Each number is 500 + 50 x the weight over its row's rms, rounded and kept within 0 to 999. Layers, rows and columns count from 0. Numbers have three digits each. The size before them is the row's rms in percent of the matrix's.

# down: layer 7 MLP down (transposed), 2304x768, rms 0.0345, rows 1719-1745, columns 0-255
# up: layer 7 MLP up, 2304x768, rms 0.0639, rows 1720-1746, columns 0-255
down1719 118:573458503413589509473573542446487649514497532566514498528469515558543522480552431506598484493490602472484477529477484455539515564548488400474531501543434422544497584512435582515481514490546471474537403455446579499600525482516579450531528461557521594467467483469537427454594604551540478452433498509521566398473483488471495530432449533510487486505514494543449529505488404438455407517477514422532481580499471564535604524490512567493495322510457564456623477519457467544524521537545474512511482503501496471475467455388466547562545556535504638498521495482457504458542425494564480500603499522490544533463543547467448587593455470469538435430524618513590576565489587492509498524529527519509536570480488507530548581504502445482468587490530534504438497579545548580517479520502516
up1720 110:526477510516447537475458425480431506451433548526484572588495665471482543462509512506482520446521549491501520599489426448514561432610506449421544561439479492418486512503475466511474531501491480474561506595495474499494445449485434568477449507492501510481599479521520388539541564472486522576482518477467486464476532543446536541523548494490425494517486524592532564470498551501443430552442522473469549424409414573487436530510519515545542479529518435489509370491532503521464523521588570498518651463463538481518496519510610546587521540446462565443557483530454470464542516551458465484516492436440569470549492520534467535502514593473585562431431515506462512511506540508494450482479355490553436415362472518507570508518427416542540518530561528601494489483404580537495445564411601
down1720 092:479518493463473509436492476473410496504453503556553490544479518420493461488473413533491422432509537590484452474486418487542435521547513533514506508473515435398403428514407443529451450493482504459464494468531538635435482473504611494565511505406491501509471526560570469586498502481463587530533533548552486475482504519394508463470465461482502542533425583511474498418518476505488529532387574541480514508484517452524461452597543477477453473500474420454479484460471537491457507533571482468447458532564517573545452563503561567440505527517498461581381529564349453503486499593424466535445416485454401501556552559440530544511463521494483464480526530544566424442525476548553486480590583480580544539493484497527527430460534509502441534477554503468454570496455544494506474495509403
up1721 106:564567487478465595452592521485537485499430573483504519526565515557524548571465585429441571543532486482562436544474569413569491507501477562377457503466596569478573441638447550510529481563442448558416492457479508612477496558506482537494490539401489554477468492485495426489520452558559501542416505428554469555513515549497487603538494443509507486527505568539406443486403524655543524498534467459506531474424467488411428495388451521532473453500408567496511456478505601531558479502473476534446496590496460537500571458470494531497523502524539577496514521435509635408569528507434545477483460372514524502526529487470485550486503547571587465484516571479500461516551515529587533470651477479523547492496473484504484504497562508461428540514502469525441411508474509471471521536555532
down1721 100:505533446474458437476455465552502513488552446491515478463509485503530499488494510445455504539486457468466627531423510546428459484558527524460509565548526500472522502508549464378508527495544374498412503494396397506495444502459437536552403479418502535496439516483444341503505597543518463508499479557506516523473531574546501568497521482545534502523461522490485494539477546534522533474392483513543576505456455515409462419401542472615519530438435533418484380472508479533476545483478499501465543610521451483512450569571518557482455504581486504499451504505514484436422500476504441474523502474480546388512481491530525547510499535533558565510433565491458527491451446525534419503630622529486466522512476474503434509480568543540472513466504422550505459548554504475477530487486528
up1722 101:493494483534463441446524481449481501528535474471489467455577474462568515603505453427490567554479556498503424460474460463600432556461494436516504465558497530551432500489551514497480502508495484552482451536418558489524519542577469499484534551488422477428568570446558498396450545559569540587468478431455529471530489540500616503497530524482560548529502590524445562551605546442429545539604525446500470544492463395484533425472561573487550464568486424502501491449588516398688520535520616441520599468438486560469597502562513457602516537564501526446564534525498620560537531431544470518418474536526548642434569425531572536435500568489562532558454466438521493504551514557477517502462499492501368486469492427501505499445537473506548585487532438543443473447401472471542440515458504
down1722 098:538497538497434524472512487521597594464506429509546426480404463439458450502545494423551471533450547494482579498494514480478505402457501470528550483551547426470426500484484497515556449504521454478428414531494524496528470588494465552519477530573374474478544489488387499521489479523477512545511512422517449515529453571510511622581590488609483560472551515445506504512485469531513525552459545543469576507416577529458499457538406465437484566429470518399509596486453552511436536423387490493603469587451559482547566472407448614474524544561445540438519491531448440559487542538499475580591521536603528567470479546607472532474488492479510467484524392521458510529491512592586482559576415479496409492576485507521463502553414548449533493364530481497506520505450479473482441492460535
up1723 099:464589483496516527534529547466552494602534529488437525553509386476448481444476564439524399621429456451456636568460465517484580493467457541491477463552494479503540421433411549443452500379498426488519502504565476514514483480515479608577503480469463499489624570524479504402535387602547454460555481529449532364458473496451487596514502539425490587511495519503549525492446573542527433526558476510492482524485479459564448489476545436495476491478518457472436556523490503486519466584498565472524483503504540475492464605423447378594479453470512527461487580477524446579475478620532532554565506572519466517527486501502403430529518528506543512438512482474554462517552527523477563536456466514479422441477462557522414413553521454305540544485578430455529408432598515527559570420554423
down1723 096:494502566571480455476542498464499509412571386496556487483557427460418455551488498508479535437513479483552503518518471447413469449486437535512514463572516445495533551447609545494444499531540419560549491490471414543486593542459467536516517504516454465454439496523494557518472504383525423421570525502431455519442473475461507446520545530537494438585496532509470520522546445502454484555604498540534467557613522516502398572556525528495457575438495520525522486459528528428508597459484601401546489511442489425513501471505416492582330433474440484583481479468585499482516479447459547447503574513494446530524480503559543537466425424431544555570560567536407506503558461537545455533531466586526532458491443520436441444575587516493495534381448420557534503560489455474523474559579472
up1724 098:476538429515545590453566509433390501450530521485471586524469523511524544484500375590501571537423462459497529511475441543478503428553528475500473462507514542455575489443515564507445452470506572505627491508470443470513402553501489561543418495519459472503578579515501493520496635522417521464463488560421429593393521490484518505494466454497498571475423573461449517547536658533499517518469530510503502529577507523557566557492598537479457430450499508497541475577543405472453481501446393532451485566522479410443470525551525503417541490413482575524469493578545404533599547478468447552567490535435543605559425520493507493472544564464477511537477478324519469464522518454510445576491412471484504429559526552492478500475511616514492601492433497487545501586488481511558445536502496
down1724 100:451443414397458464529482528519489547489483544464497484546507462560509487478466546449454497420384519435563447416501457493529569471446461623526478461445459452505533491506467413588582495500447361377520524493517441551500469452430554496496569461456439447448408393499402434538520488491529520550505397480452352444551546565540448438549506427512512515521552440533521563454455504474515545505534447470450565510514434500450494514526427498429492501555486412434468506453554511470524589639516507441571502412442482528572471427468465447554530561535371450457474515482493583509433480455549532516521465506488458358465489590506473464491457489604564514515561520471455600401500459564530486536469519516540488581432447470479500528390484461455526456434531503527505503497572540504538479538382477
up1725 097:492537511434475628518516535512463555527424481510547527520531541508499540529466422573548506518457559507494502512574530482462451509457530418508526494546515448576455402563467417501402521559565515558513482452483516489529467458551475504507583453624562539535488447491464533430543461500521460505401534546515573392397511498498512538386484469513460472506495473482427521440517494571517444499491436479417493611519530541473564443455563447477496541430451463451495492436581477528434540474511491499497453457425468513592504445552506475523477511481490475506564464508516474440543458414460509575508455488578470557562449476496542475463462523443546495479428497438489592588483547509403478363569518520587512480529498530456531492487572505511517521528444481602489472604478437531460468507536501
down1725 095:504485494514480481533516522446487498462503399538573556506470452502410452434466539476483580431542484469462484457537518487490524476491441521473528494533487498465468484481446505493513449464442466481497538618442474486567456475505526484569451482421527468581527532467554453463477574463563519537569467549499534565532467461511454479459509450432497551578506449573486450472470546414538443491515473483496521506506510526520531462578504466449455345496497446539428482547505528443518522555442446471456509452593414457482431560472545496602546521474496551482410614560513620522495563513516455460464540506522533444388483448496549441441444462479420448403528509486507511428442440580599426541395438424380509457470421533579496563577506457566435487417510507472536539456581562486533481546398412
up1726 098:549453504566418486436443487462499594477497571545587499469444581469597524563477449495513497460499490460501431530487454491512466444525526485489645469488482554466433490510437493498642544546598418447454574478506486449627534488435472432514447522517512552522511420488546510418553495468474530577470592569489516429518477532346511475490470510540504537508528527525513502455535467526481449453478481502501459457472552452480608509485500556398502467480391442435450498533578384570504478416573376449578394458538508554481462528485511464530559512499525457548451491448475556532536467430442525462442535467496475548527490453512526451573423538583512590485490467429558518441438531479461542572500570592507473588424510565491478477519489564528491411511482429527546474429523515483477535580546392
down1726 101:509478516439571529496493590502482495567447531463419469565480414452496544454582533517621525435506491478410574515421502469469576424519509423505409457507510548430518535450459558487385621475401535552500525403540523510473509487508550538512534563554511554460460590557529407537522476473544471495488573492517470569475501460515553452396531544503542431527499481507465540468528425459625475537506470483535455488525531485456395525520512476504514566542444507538475490491497492463508571561426603481559559549497459523546523480515534513433451513479429613492532591537497557449463654536506569538540492475530565469487527466455457507494486564483492463518542460473516418548607544490477449481595459466537527464495457555567529521507497398496524510554533486485427469519495456527472542514378460
up1727 098:421376535513417500510446424395472599448425553531514483500420461472583450480375506479472462487532488518517503569514480500579521459493512460470392560502478550475583522505444460469426540531490509568485524440489567508428470418465436547466475570449574557477448501442537467467361551535499512461428523543525514408511534521577518526540523465526417452381484423414488520472427488514510487551540492533521497565528451476574563590508478541556436482510607544508546455534516519524473506587529551523560484477515543491545548483560475458502409657505530490505530501466497520460383574501517550471480499499530458581497581446540506448453476464480451527421550460540532558526510477483511441544476608496563528476555442506522523481442590543477411522608430526508471422355473476456585500510502450
down1727 101:474550543505545631513455565514499455588501393604436472442487506545525452468527529454486529547483531505471532458587444468520586575497420362487513540575612459469457554439535538470488542474508452540416503449494549466441415525469547491417468527474418470488523524403505486483487556528576420474477495513627512498492525430615449541369352521485477495467500498501486404532484456395505576521516540496490441492528508511533455495513455409437634505439449498525428508494433498469401517418529485517499533457510517483526404496500513497572537515549470543575478469515553506499467449403464458506534498482475449431410527532507469482452468509554513474576501421549541511512455392497413527483467450468549454541399551514506470460536521508528436403502532418515529546498529474532579444460493561
up1728 102:589488450502542490506560555534573450484490474475545480498436549399502508552621411594392523462511498473522459542495494469554520547453443487408506528436442507415550472442479509466615470549457492476547435548385520509553468448475483546523375475446506486459442488500470543491495298573528512557527566467393475527477443421514531519535392463631469487491464475602540444641537424491458471540418513336572555537462514467553520505546546445531568486461417544509568547561508495431586501500511478652530447518457490506461495537512436466540478438499518487539513497488429618560511505597472499526624548506490504457537492477458485517462507536499430505480538424469428474573451525562471588536537453553467475464524485563555542413529548470465395599483456527451484510426483519506439516497477481
down1728 107:486505478468507395529533502411451452519498554407466482458526460413434401462567519467508456418540522490503473474523422473523454474567520422379559557532562560568521429533505508450479538463427494445604421465478446530509495516447608466603498599566492488490493429432490400520538493540525455534529492485502497506592461586509437514459523501470495515578498471417484493527525459491559468487474562532510506513537440469579538540490509496488492509523528458521558518637605450549549483476504490411530511513516437424415542510548489526454519647425466504467537480424543471421538528555426524542524501519501400524381495512571515437514448476448495483451506424529394512488503382526543517527541545454495437509522413418443459470541562487564483490486388531478521476427588461505553511543516471
up1729 096:506574475477487547414520517511525603482484588465511484499560466513590414551421464503497493469480450522564436485515502537554528498581464479423415467581552510539512451519551564511521508473502570490559517463598507545590438543524425523543473525476481632579451574484517440556477471526463463559443562551511493430484557523464498477609504529528500572534538602558507532426483423453452578461427484514421512398606527453422507409458502548492539446557519457479465526527512561452440554504502522487520430513471482584523479489525469517527502482584511463408544608499386467495460517516496487511526454480463469448478589515497434533543448587413462455497481527535459374495515482528461558492480538467534507510588324433496600521537557514445475515505505475583516487444477499510453516587423573
down1729 095:472580596424514458474517461453464444461428580527405496440503467531449536549533540485461508524541493488521530530398478492500571559500495429527547538422557480417517503544446464496526493400472568448537557486456489477562405544537530510446562496392468503516513446513467502481510527491492442511539565425497427426511488534550599546445490453504486454561451606464560484509435412431549457525507454473554457485575531486554500462505451585426470547578455446487513503525504478430561481484533517607402456531535507418547488507601557544530459447437571470467489470538560486483439473497513551488552514544486435589484502551511486460407507545470464451539513438460526531482518553526460415446502434416550481470517450466512472481493495465517481452454472487561417383415620427545520462455553546
up1730 107:496553460508473589411634446534563579464410474500479585497529580549537498530594509478526441556461550524477497519489472549588429480592412517446491516463606470473546438505556573460477451545458477466513446412549522436456550501505499569386417468524450589416454469482521520522551504506486553512519554448570509565466480414479532445495540507506502507468573563584509538523428375507459519392631536555489538603499479482562477507492444451472542492432501439478498562445500519533407556497536461524404522501569528453378500562577539447461502565548573500476438516511569524499403447519414464543444408423507532472512533637511503473510523446507513583512578522465484509557501603502432533431543513510414498577451630546523409512502445556603527524489479423523488519422525487529481472467474526
down1730 112:539387496506472423593456509457441541473438586458596555472533558506557487622577492509493482515451532415504501537470554519575429370431456453458514502537470528641577564533569489494499515459462560498513482563528465504591473568564485489566445583415483446565494511426452496565550465527553476372523471446451445460471395569449436474507500487600497531521459443449443524507536469555547516408412413459473456447516418516519483464532446520501518421550412573501474517526467448578499524457501583526527592478554441456514509531458539524445426469465484537417487450420447523485493455514526628387509519481498517468398489591497513513464484479466481515541481473553553545513517517556466539459478501429542441449505519473549497488447551505461557477484493544505600544384420497492455511486507475
up1731 096:425551515563529553490560430469531513454486527551508463501551517563544434614555524479497640456515494497539552567580509511422501477448457332462520582514413466458472485575490544438599500527504557496458546483463543427442479497473412501453539372488407520562542505600466522373566556470532570472505514599463426507537540407429477457570502441468492545530558483458440463489534509485557469498488492526468562518457483545404471479501463511485514502490463448586573522404535433503504573517438446497563464540505504467416508559474508557553521470578498442411504519534545559527477512479529511467503445487569521404482550505520460577482500488432493512466524527421475436483598493575483513521551583537490539433566472493517539560484551441585585602519464487471437451508471478541564508547529436
down1731 127:544500540448464368485495542578501366573567452457423486528490557419446444432520450458501416535550512582534493431443534525505511486600455610516498448484503463510486534488510481528411552534511455551478525488544545553559488468573509499479476536481549491554457535476532451587499465576533422647502450461484557525496475499551623486455574549532520508509492465568564514448503457546481473519529533524527385488575507398603464475471549541474470450439500519516502457640475531470504523552591532546514466450524569525524450478503490518489442525415513542543521468483460523511536600564450438478525577576486490527528476480513531469547525501545516443520468549575504549507435556357439499520538467451502460553495475544539528399543447559514450397520572573562609531465493479501466509487542597
up1732 103:515471520457453487531483514444529445563616521522491437480467469581399584536541537551457509497504480607490528533556459488554386516567540514515554498497523494628570541470511582484568481518485560519500617450460550605498424403512521628552553492560476554497474430456464448475443520500550510556474464492505504504570563476339577535530536472448574500505460522420521533450598404493532446442605494469635537538447471420497495478497489420534563436493513498489467474513464486524465509538545508533476430543488454472565584384445527474560558520402553459500561457521412538541564547475542384477526404496513472495491497494482473531473504463452475549595572466539469500539456556473503502500411442544518384568505487517523497448510441549451464629484523472532515503529535505437493434580503493
down1732 103:562451476526496492462465437504435460463566637459509572528492441480491674471387562456453474544493455501527537452521505501556489441432480566530477498465533490550556459490491532513407578469492436485463522502512470509505474461483567418599469456583542487577562498494564491493454539501642500547546511471525496494491475492612511483572565414558476494486458534414537606582507486426508366481552441524531512485504514548553528513542477509448442492531546505482481500544585490490521506457533515426501454458472450494486442446513564456570539549503546621483498453530526337487454493489560448507566530492435471545511469523522521456542522545422567547504569564428550500588488430503449432505569544517564495500519452547491454510446487476464441582474456459505497477538458472476516451533507652
up1733 109:471498506519528408467508534450477438517484468498463542517430537434501479455455496559513557482514471459439486500510488409508490445462481488508557550489495517551490484444480552513531603464417494485408574518552625387473520510568356518488557499425532572585459533482521579496538445590472505617465543554455440475482462523574536517524463475512548481443496526495529428525479473448530510474519527451543502515510526540463596505467535457499604403486454513589567603506496505597495501456502469497513529378473497424478508467459491543498505581504628455470541481516541453495559475466522479450504585484434445546524536566444468557513595524485537512499385529480463457410443589452486453439428474624500494405522488417534534572481459443538511517469534422542508446494486435558454467400506500
down1733 116:529504491534441489492412491540523514420475469457471607437514499579552407553383513481407552522513524441518513563526551470416462558410506402469497492381515506506457511494383499548493480468509517429408522513520565408339545502451472527492557570509418527483491551502503511520498487474484463417559474507501478590496511524517497519513472664473460535418417464471428567456475534519548570424484410552486535532478544479501520500509507533448447524528454509572548503395490489499534528435434490520449476459465481602455421553424439495567489535471534470465536526538529434466499456492495482519496514463439471436427479589495522554553478494442339590527480409452481531476443451481463469546527590579524531513490526473551517539390492484453417467447499502486513488455511485542442526468466399
up1734 109:558503495501677536513458379491490397452445460491479431447565527536513477562530556482428429403446621500637527530595524536555473517576415508438445474511470467516509445569388489526492498570501435469513525494475467465550575508473476510513526491585531520450544511483456443490446552421504640534534544509622406559396466435468481560471519479490422507491471536487550534511411479517521557470435508474487497491578483475477475506568554524461562518545562434465540536517397491446549515510485459504380556427438507475569526496444558509494460472520420539399605533489511473589467494449493460506522483427490476443473474461452463557497566522503482486507493460513508505529495492580583474533478580404360578554494384503512413524459490462562474422472469475509462549502490450540550451534515506
down1734 107:480493587497494494531470521541468523520588486454480516552540524518554497489530545478545557618489483537513533506495543534498481454498548502476466544569523432497497511436470443498527461589598532557501461544383450461498557595478468499396518446496479473466504504589494538471527508458554488463539505455526539486558526512420522535431532535473458595413497451461438496470514402562490401502407539470506422487402460485593504476474561499403515514561515544534527567511509498476574505498555518554445527369513514452511422486470586501507586486594575554522561349553554419493474539486525508550494435541507528526545619437585474534555495525546449530441604426528512448553491565449478496493506475492447444488476538457501500438567454553398517521542615500517574405546573502503437415569434562
up1735 103:551526496498437423454500550544459499523482460519492465537486491532384537415509565491432470452444499460385595460526458567481486566515533439517497451518498531530415535560466542476587503472591520575502421522521523492491486503399619487486513503528503550547535492490537404468453480486534419504521539480526418490498553517481497568483445380501454487520398511432497467443518527529467481465527503490535474456508509501444482426471479494502516477488530501497546445389499573588482551443484579489513524487477416479499428524365438441519472416521483525421510457545486488489440525507510592568441526498558510535563527475494601542643545404471458418455537524592563553466494518461501493540453565531558605469517503505532462511477551554521508494526604496395503478560412459505505505553522389
down1735 108:529531460444518500500408524460488479439446510480464555564508587472454379516488497461546533605495499539553554522511546420456577488584479478407484549568527448539480524554466536486396514518436520524482461435488532448472562498533576435455503447511503464566456595521434454517525497572409403511506376590489488480452496535569528480416493506601524608462479614504521525491542589513529511520474544490540566472525408454462491512563485518505501482474576433540516479539608598514456528456488390576535557539487466587490594596470492533442551404557567486546552497492454571519530510465468514479500460488489496587547459567482448520457513545461541459494477514512484457408548504411497595460566517470445425537520465506462613533493463420468529495448477516438567504511558483549524531548449531
up1736 105:397490569463472413526485441499531458491554567492462447461586505533544492540439451557447496499529532491602492538457560520553579505529476453489518423484458543504478489480482541505552512543499516508485456513507489446576524423489495505537423477567505558513508519513500551379508487651512624531480586455559499575379431484535479509469582535466453591598454526517422501520513402501440527513490510580523478501456524425451528556563618567458502490508418562408466436472504438471521391498499521565469546426426486459474459573469466450529456658530489415475514452540540432508504424400588488487442550483505525492539474428453432539450500452544595520545485556526465554563465611481506458595538526552463513468427404450486548550486483492531501526527493540470492370456457529438508535397523486
down1736 098:518501516473507576485515585476514470476491494523461459474492515513552401434428528539455500489512454489464449443486462650527485577483544455480419547539542520544437449570611535467561469464390477442446518448517482496416469520496606520533490488520480607518575474503517437438517450455585436453478526401578439534466476425435520529501457468396526515464505556600498500592538503519476567462443501488497515494461476512458469514508473533444548439494491440389487452482505508565460527417506431507485493585493450415465477484489446523440484544550492442556547615456408442546487544524414513512457387497425585448515373450443468494552458516602588524565457504570404508408493437430586525501561533550459471465496587458477494460473417464543449594521512554458575501520504490596513468612450446
up1737 100:471609582556522510571384415550540385490579363551399526583523633456540467512406571520488507518470574463521407578518548519449469475583498511450465519541526449462420511487551531560546480535512489508483524479504508527522491480498417471409492393476418496470578570486560498515355467513485438504403489484657567486473448572451488416400552538526465484435619536517517588465478478512432501490499513412435444437464377551473510441405501422530520467525488441460457514542529460493406474459601512562532471498399500570507510497428468428500543499443436522539590535449479491519478385558505474443423474424532599507431500453443461503501516613471509600544471552548454470489505501471449504477549599477420466465535476488446530494475413539515477491546611473556472472478531481452558487466416490
down1737 100:535553562584493546446486592523381515522463500401507430538470513408532508480453486495528542457480563471462562469533599453447465559581469552523564534493490552472491459496504435457427485536512389627541491472576538451527540490482491452435538448564521516515483425525513490515579496445509669497511427526417539467559486492585557471468506573571488496431549599518481542464490506498429506564557522464512517474533522481603485518555429567542576497487497559478411546435513500454601523491539457500422484474508547607467498451506467469516462519470533478498549589447605587509483594423569525528450513571414440510455479451534473416499465433459559506567476487535571603436473491608516503497452528494538553534471514585461641480535518541458545423337558483527400465600420482419535520444618521
up1738 098:574513521404530468466507472476553578466467423620600592580434493469468459479394546500441521614452502564594431499551528495409513490518546581390465526514468582453533548448502471501525516421464569453548474551491502549491432477577553511448454461433538508437501452536423486476469470490423586483486493470485514458562474432566483430476595540478507556430517584552527448412414547555520555457569555508507503579538420495504508484487477431427480476623545439512507481461502390570555518487493472556502454504487487446502500517557456633514503596504500469457348592460450399583458528586560428446462501488476493471544456457556551505494514570552372589479522568456525483502408552488466475502447438462555521493508486431435580550510418421413511493467457524506601580483604379559472481525438524
down1738 093:401408509488530465504418315541494477538466569493542451388554561578503490420425534517482529555508484557559444491436442434511434465569495542519455585482414600492541581605539470486501495507536441535484551502546390563475499473453460506480435542513533548492386577524590605468465567515434587398477521444530536531490470606472372384589500498504489544485511491491479426542349466452472499563447494472470474437534439540616485573508525573518585500489558528564484405491520527548396558534540488493502456472594476507508507399479492533488526434595418571493449456447467563473532525509462483422551472464432466468550506468425509528499504496532548546494445447480518481456554500390611518521517492517505497485475545556548463410508565545481471542588491519435495489444486575542474470513546447
up1739 109:580469482478511440578541498454589475572514539584491442490589581543606479542513484437504441531563446389463551599544434568481441501554429531437583482535486428505472512468576448516493436476489380503530472566420467427509485534516479518483552560475387453536506491399500482505445550541484513483572457569607500564442464469450504419460572505433452484399590521512520469528423589585522537595496509458517513451508546550472584498464572410575554474477499490541474356484431564522465498514510489413507584513444457511455410581485558532547479472579461480569515603513521483458532484466463423539456553470498523495628502620480587566468480461557517486478525522497592381461503544424473505566537487528576419480485516525497523551527391554490469524474527454514553460582580507493584539556477448
down1739 130:507522538416541423491528477451547555529402522459570482568443485481499549584453515564494510510486532462482538551522489462477471518451464533553479477511412494462436487579446469490470418461459451478558473594485381530481476435512567446516596457459458517479404432469532466551453446479495522493493502466545387507459478475413525500486509447416517498487478546402559489530394522505524504503598481440478434361498453426553523418394515511531569428584479555554507474490497450554416596585437512436501519419471477495461478491536472537386456540456579509483561534504514476421475520452504433442483586482499455511487458555452504454469524524508457525457458469410537475460506578436455587540524466465378453550498516419449519509535461507414604517371506531558390559507534472488531550523492446
up1740 100:469545483563445403488583499492473533458508419512533474442457410550506458539464470357512545458460569463459485498470556459454406466493480481479480456427609464541478459482453493491514544504447532501503511544478492479560512508534515534479428535501430553437523462477499422464569517591512463491454479551522614526490514564475510569464497560463417495431540439499534547501541467563527585549522504532497609496559477437432460540530366472471511469404506562582497503585484433532598511473580404522490588493496521512517564547488500484424499519527443488532459459544539561567467428470506591416597521465497534456578460457492487463498532527470519540470543512477606551489445492504489505518515454583531581510486487537458542525593522448614421360452552454490439437446416469513502443594529542
down1740 098:548412517475506449464453479538522420513484499407510600571494411433481532549480519539462531485529506501499459557478392511457594514524413453565537518504529385524373554575542449489450551498518518343519496582490495490610486535465494566512464493481623448525488470477459486454530529545580474421493489506544532458542558490506531461459454520527533414566564454528437531428486470450472512537562499599543604470507456565558503500379619542500531523449502485548467479450549544495508481434421483419533440484496457511496521454494497438453508560456577519413546497525481458515476617504473513393448481490480485450462448465472534362495558480473484542486482524445447392538439502597481427553544530518573491462520504515526504577541436484480377433479490458528484499448517446447627522441544512
up1741 088:539551546529497482493530535564530554440566538469451550497491509501480490556408505560586527506509474517472539607618542497523523364511480574458534486496421558501556494504414424447444538449554425537480566449492544545590498490535409486396576475588575522388540464483491381417476512508611565430413467479470394556518556456564536523478533512538458576504571501472440585578433496546460386566508460479516528462610496548442517535477550509530535510539487548604567573475482483475520517560497497543506572522605489483553483449512423551453538545554509556474479470529451499541517511421509521599515528526550549438513454528404460537568525488484644534560452580594451518544480411524431486545550556377510405520532462531520516527539535439530456521549463487490575459435528480566531486554540511
down1741 089:500551442523445491564550526397489508567421535555469554505505511450565443523501529524485479501468487485458506435425508493452512539466476437506492455481595458494501541474531568547576484468509469517620519497435429584518415497485546472611495445458426494540532504517537526485481493493475496503501518497614563441512441522562570504517418457439555598503411523488466451533507470476512539444498523415409516491535458382539531510491487513490528540473574461386438488465402485513507501491508507449433558490455554584516563486564539449522549460557480589503495497591501514507460510546561652422498427575509438458455525527551567529503507562556513447548552498516479541554476561598512468431513522477480506520551523468543520424467591501490566538458518502399440503490588579490488502473473423
up1742 116:462513537558432455496377555519471554536492451464458436559445566516536565517521487538502615432477455571542568497411524567500522490444547450502480549450501617463511494587499462527533484484496523597537599518534449426520460483483517490501481412503622491448467575506472456495526478501410539467539473526537527547440500496526411541534403509541518492614443452509455438577536561531543466481575487470605528421515555431454448474491496573562478457369521528510504516542469520521413466431524510484475482539476500571615547330554467525477505518560495580503425503492556496532518630526416499565508459504535549479535488496407512547534521453487471465423493497508508488495466422503523527534548433471488542487529514497424509485512503563484498517465472492520547457517539521443453472519530383
down1742 107:452482505516462400512506475533535597529429473459579507495476551486401484531518500516602470540569517481598368510608530581526493436550451438556442465485459626482404487435534477526473524484495576430483462466546469519545509524457460506484454506472525531461527542439457512464470505405523496548529542429439551485500476463481505567573537501564527540515534503442371445393575468473397528464466511499470492423421517521555462455427489519517533507447553589436571414461450531512489528430498629513519580451581537510465599493519547631476567483595547511519584515443589531549417480470530590402456497497397539420497452441431621505481404448466456502437485493536423499544519451420446570543494472441587624504394396494493501476499489499517517472550533552418512464574522595529348516470495479
up1743 095:577542486440532528544536528544510509464486515490465382524511512539477611524497586456593491527408502548486480425449530563477455510496485500525485472523468511544567437458546647530486579535466475490509484464344450563478602479531492514470521508492473465536435436574477468471534491510532463551539492526473404492535536587527488526490480494427487509539566512467466492500426517511495439647512552516554469494467461504534464547541425411491455515544500390555529435585577418521554586453486538467479574526464473517526522537459617461578469566518452556409620442516591454508480469526516550478513398523556488599457534593558575471486523491433466501352453489490549535452516506548401411577502547477448551475438493538518495509444461584529523537507484498452559522500586534475502472491573522
down1743 098:485426534568537499432417459451518463469469434500572451400453527416604435557480496491393585600471443570537537446550406503493556519352529451506619556425530537477462531470476538545490426533505468546475525585558519470491476552416487523565403428574466544516496546480556469524445460471481509503467520492482464527468464412501500531523469507486503517540410504449439501499479462512539485484442483462468479538526499534443386480550502550474469523490486526556495402510450558477481474518516413479498540574495557455460380539469489519525517486417498536570468449477443462555464473550487544508487520444425586472484445472524481507445474519446379443476486517508450463471419429543508554439515392564502510457475584530456367535548465530537465461446448425544462513374481500511550478497493477
up1744 101:499464545538516546450522563429509467521468462508535500491472444457582434549554497521471520601524630550417568460557399470465473502502473501531579459494568426514498455498530563508498566478466438507586502480459490557592528489577524506462597533563532487418513470535526460513508468527531463609492497429504545524406508513557503486488487453516536501477512565489531435413505453468502456530461510522542518468450471519530550556577481555573555454510569357456536474448520459518416555464493376512580595476570548456517422567512485531437493597431568401499514556440483422446510598509449435515523498460529541556412415440554452428544502598484526494538495492522493462526487532429523440506497483466470487473552538512506485517544533441465442567520552527526512501508525533542554536415515561
down1744 100:409450441509466466505531396492610428473489502543610518519542483469515509479544515531504536526444462514434565558502414549538500589437479454380561584547492473527551463421519523545514496531497482537471524519456569560585448478418472384509422477537468560536557462461517483473509470461530583514405574553559435578461571495549498568502472514522439578507481490397584400577482554451550524425478516447434489535546535415515468481468345518455517538555509535544566486465559536496447471519508490517445492535500483433533473547494501434500475458465434473458462546502563471479511535498484575471466434446447537550495512454488534473408523431470422489603446536537481501448404488508554560482531432430494535397498472417511519492513463457527578391514543500548445481512456584484508524480499620
up1745 097:449583388484555566534523566514496586553532511448518478477508384456518469463557469428492480482530471409622443500508458546443526481405544503569491444554498521558441452470550458453546525507423523481434564547465573587520460514490493592514402580469487497451545460494492499539513475511544481536492506422519575492595501533524532464461466473574472500464519366509486532527503481537520515508562558455529560441458443489498530429456470448489487470528402422524467443420531490547523493492501459537541472516481454552490493487505587527581493587470493472417555441597526419590463485513512526420463600369531549506632482545512415655494490528370532571529457504527541563438568475496571480507531525518409391464483537501547554612419558462556517458474485539397481611500533493599612469553525472
down1745 091:471439606506428510533435424420486507410484445462622556481545469471495467523563481487509437451532457467537520495622447523477492607415467451518451467553440463521478522498463415408528533480552510487515449495420506398502482397425464477593495476470485543403519368499468555568494425489549469459520466476455565546450494504496473500508612557558525484556549536504486604544481443392408458578488482517518560533469526441492506496511487430476519501500501446487461532464434502475503538528505598478473436497596543493519550440490481459368376469524508528579526501486588464439486434410539509659478478441471521547553444459434513408500520441567500442466470422537458518430488495487491408478542517517501529513442476542473491478494505452540538451564508537444488506479430469539455446425575391
up1746 094:572583442496431473593493528520550495471580558506501533562460486501508570375481498560460513464469409418467542481429450402480454419470494477555468472520522481456554532592534531445506449512443480381575524561448510458507527518494507468604497528485448485544450435471512487505542530448546472442444496468473544423486530560621571559486470451661534493475581588488622492543456550477520417412541383506542478464446566392518518504422519476448505518459574459595505451568472432592532495556565465521530547466580549540550503425485486497495467506611539531527415451558462473496491370448532515497409493525510475394569436533489563497535407590536530535423456519515528580538509495477441473549482487468555492512553403515487558502513544562551561609516515520445514460555491466510581525452568443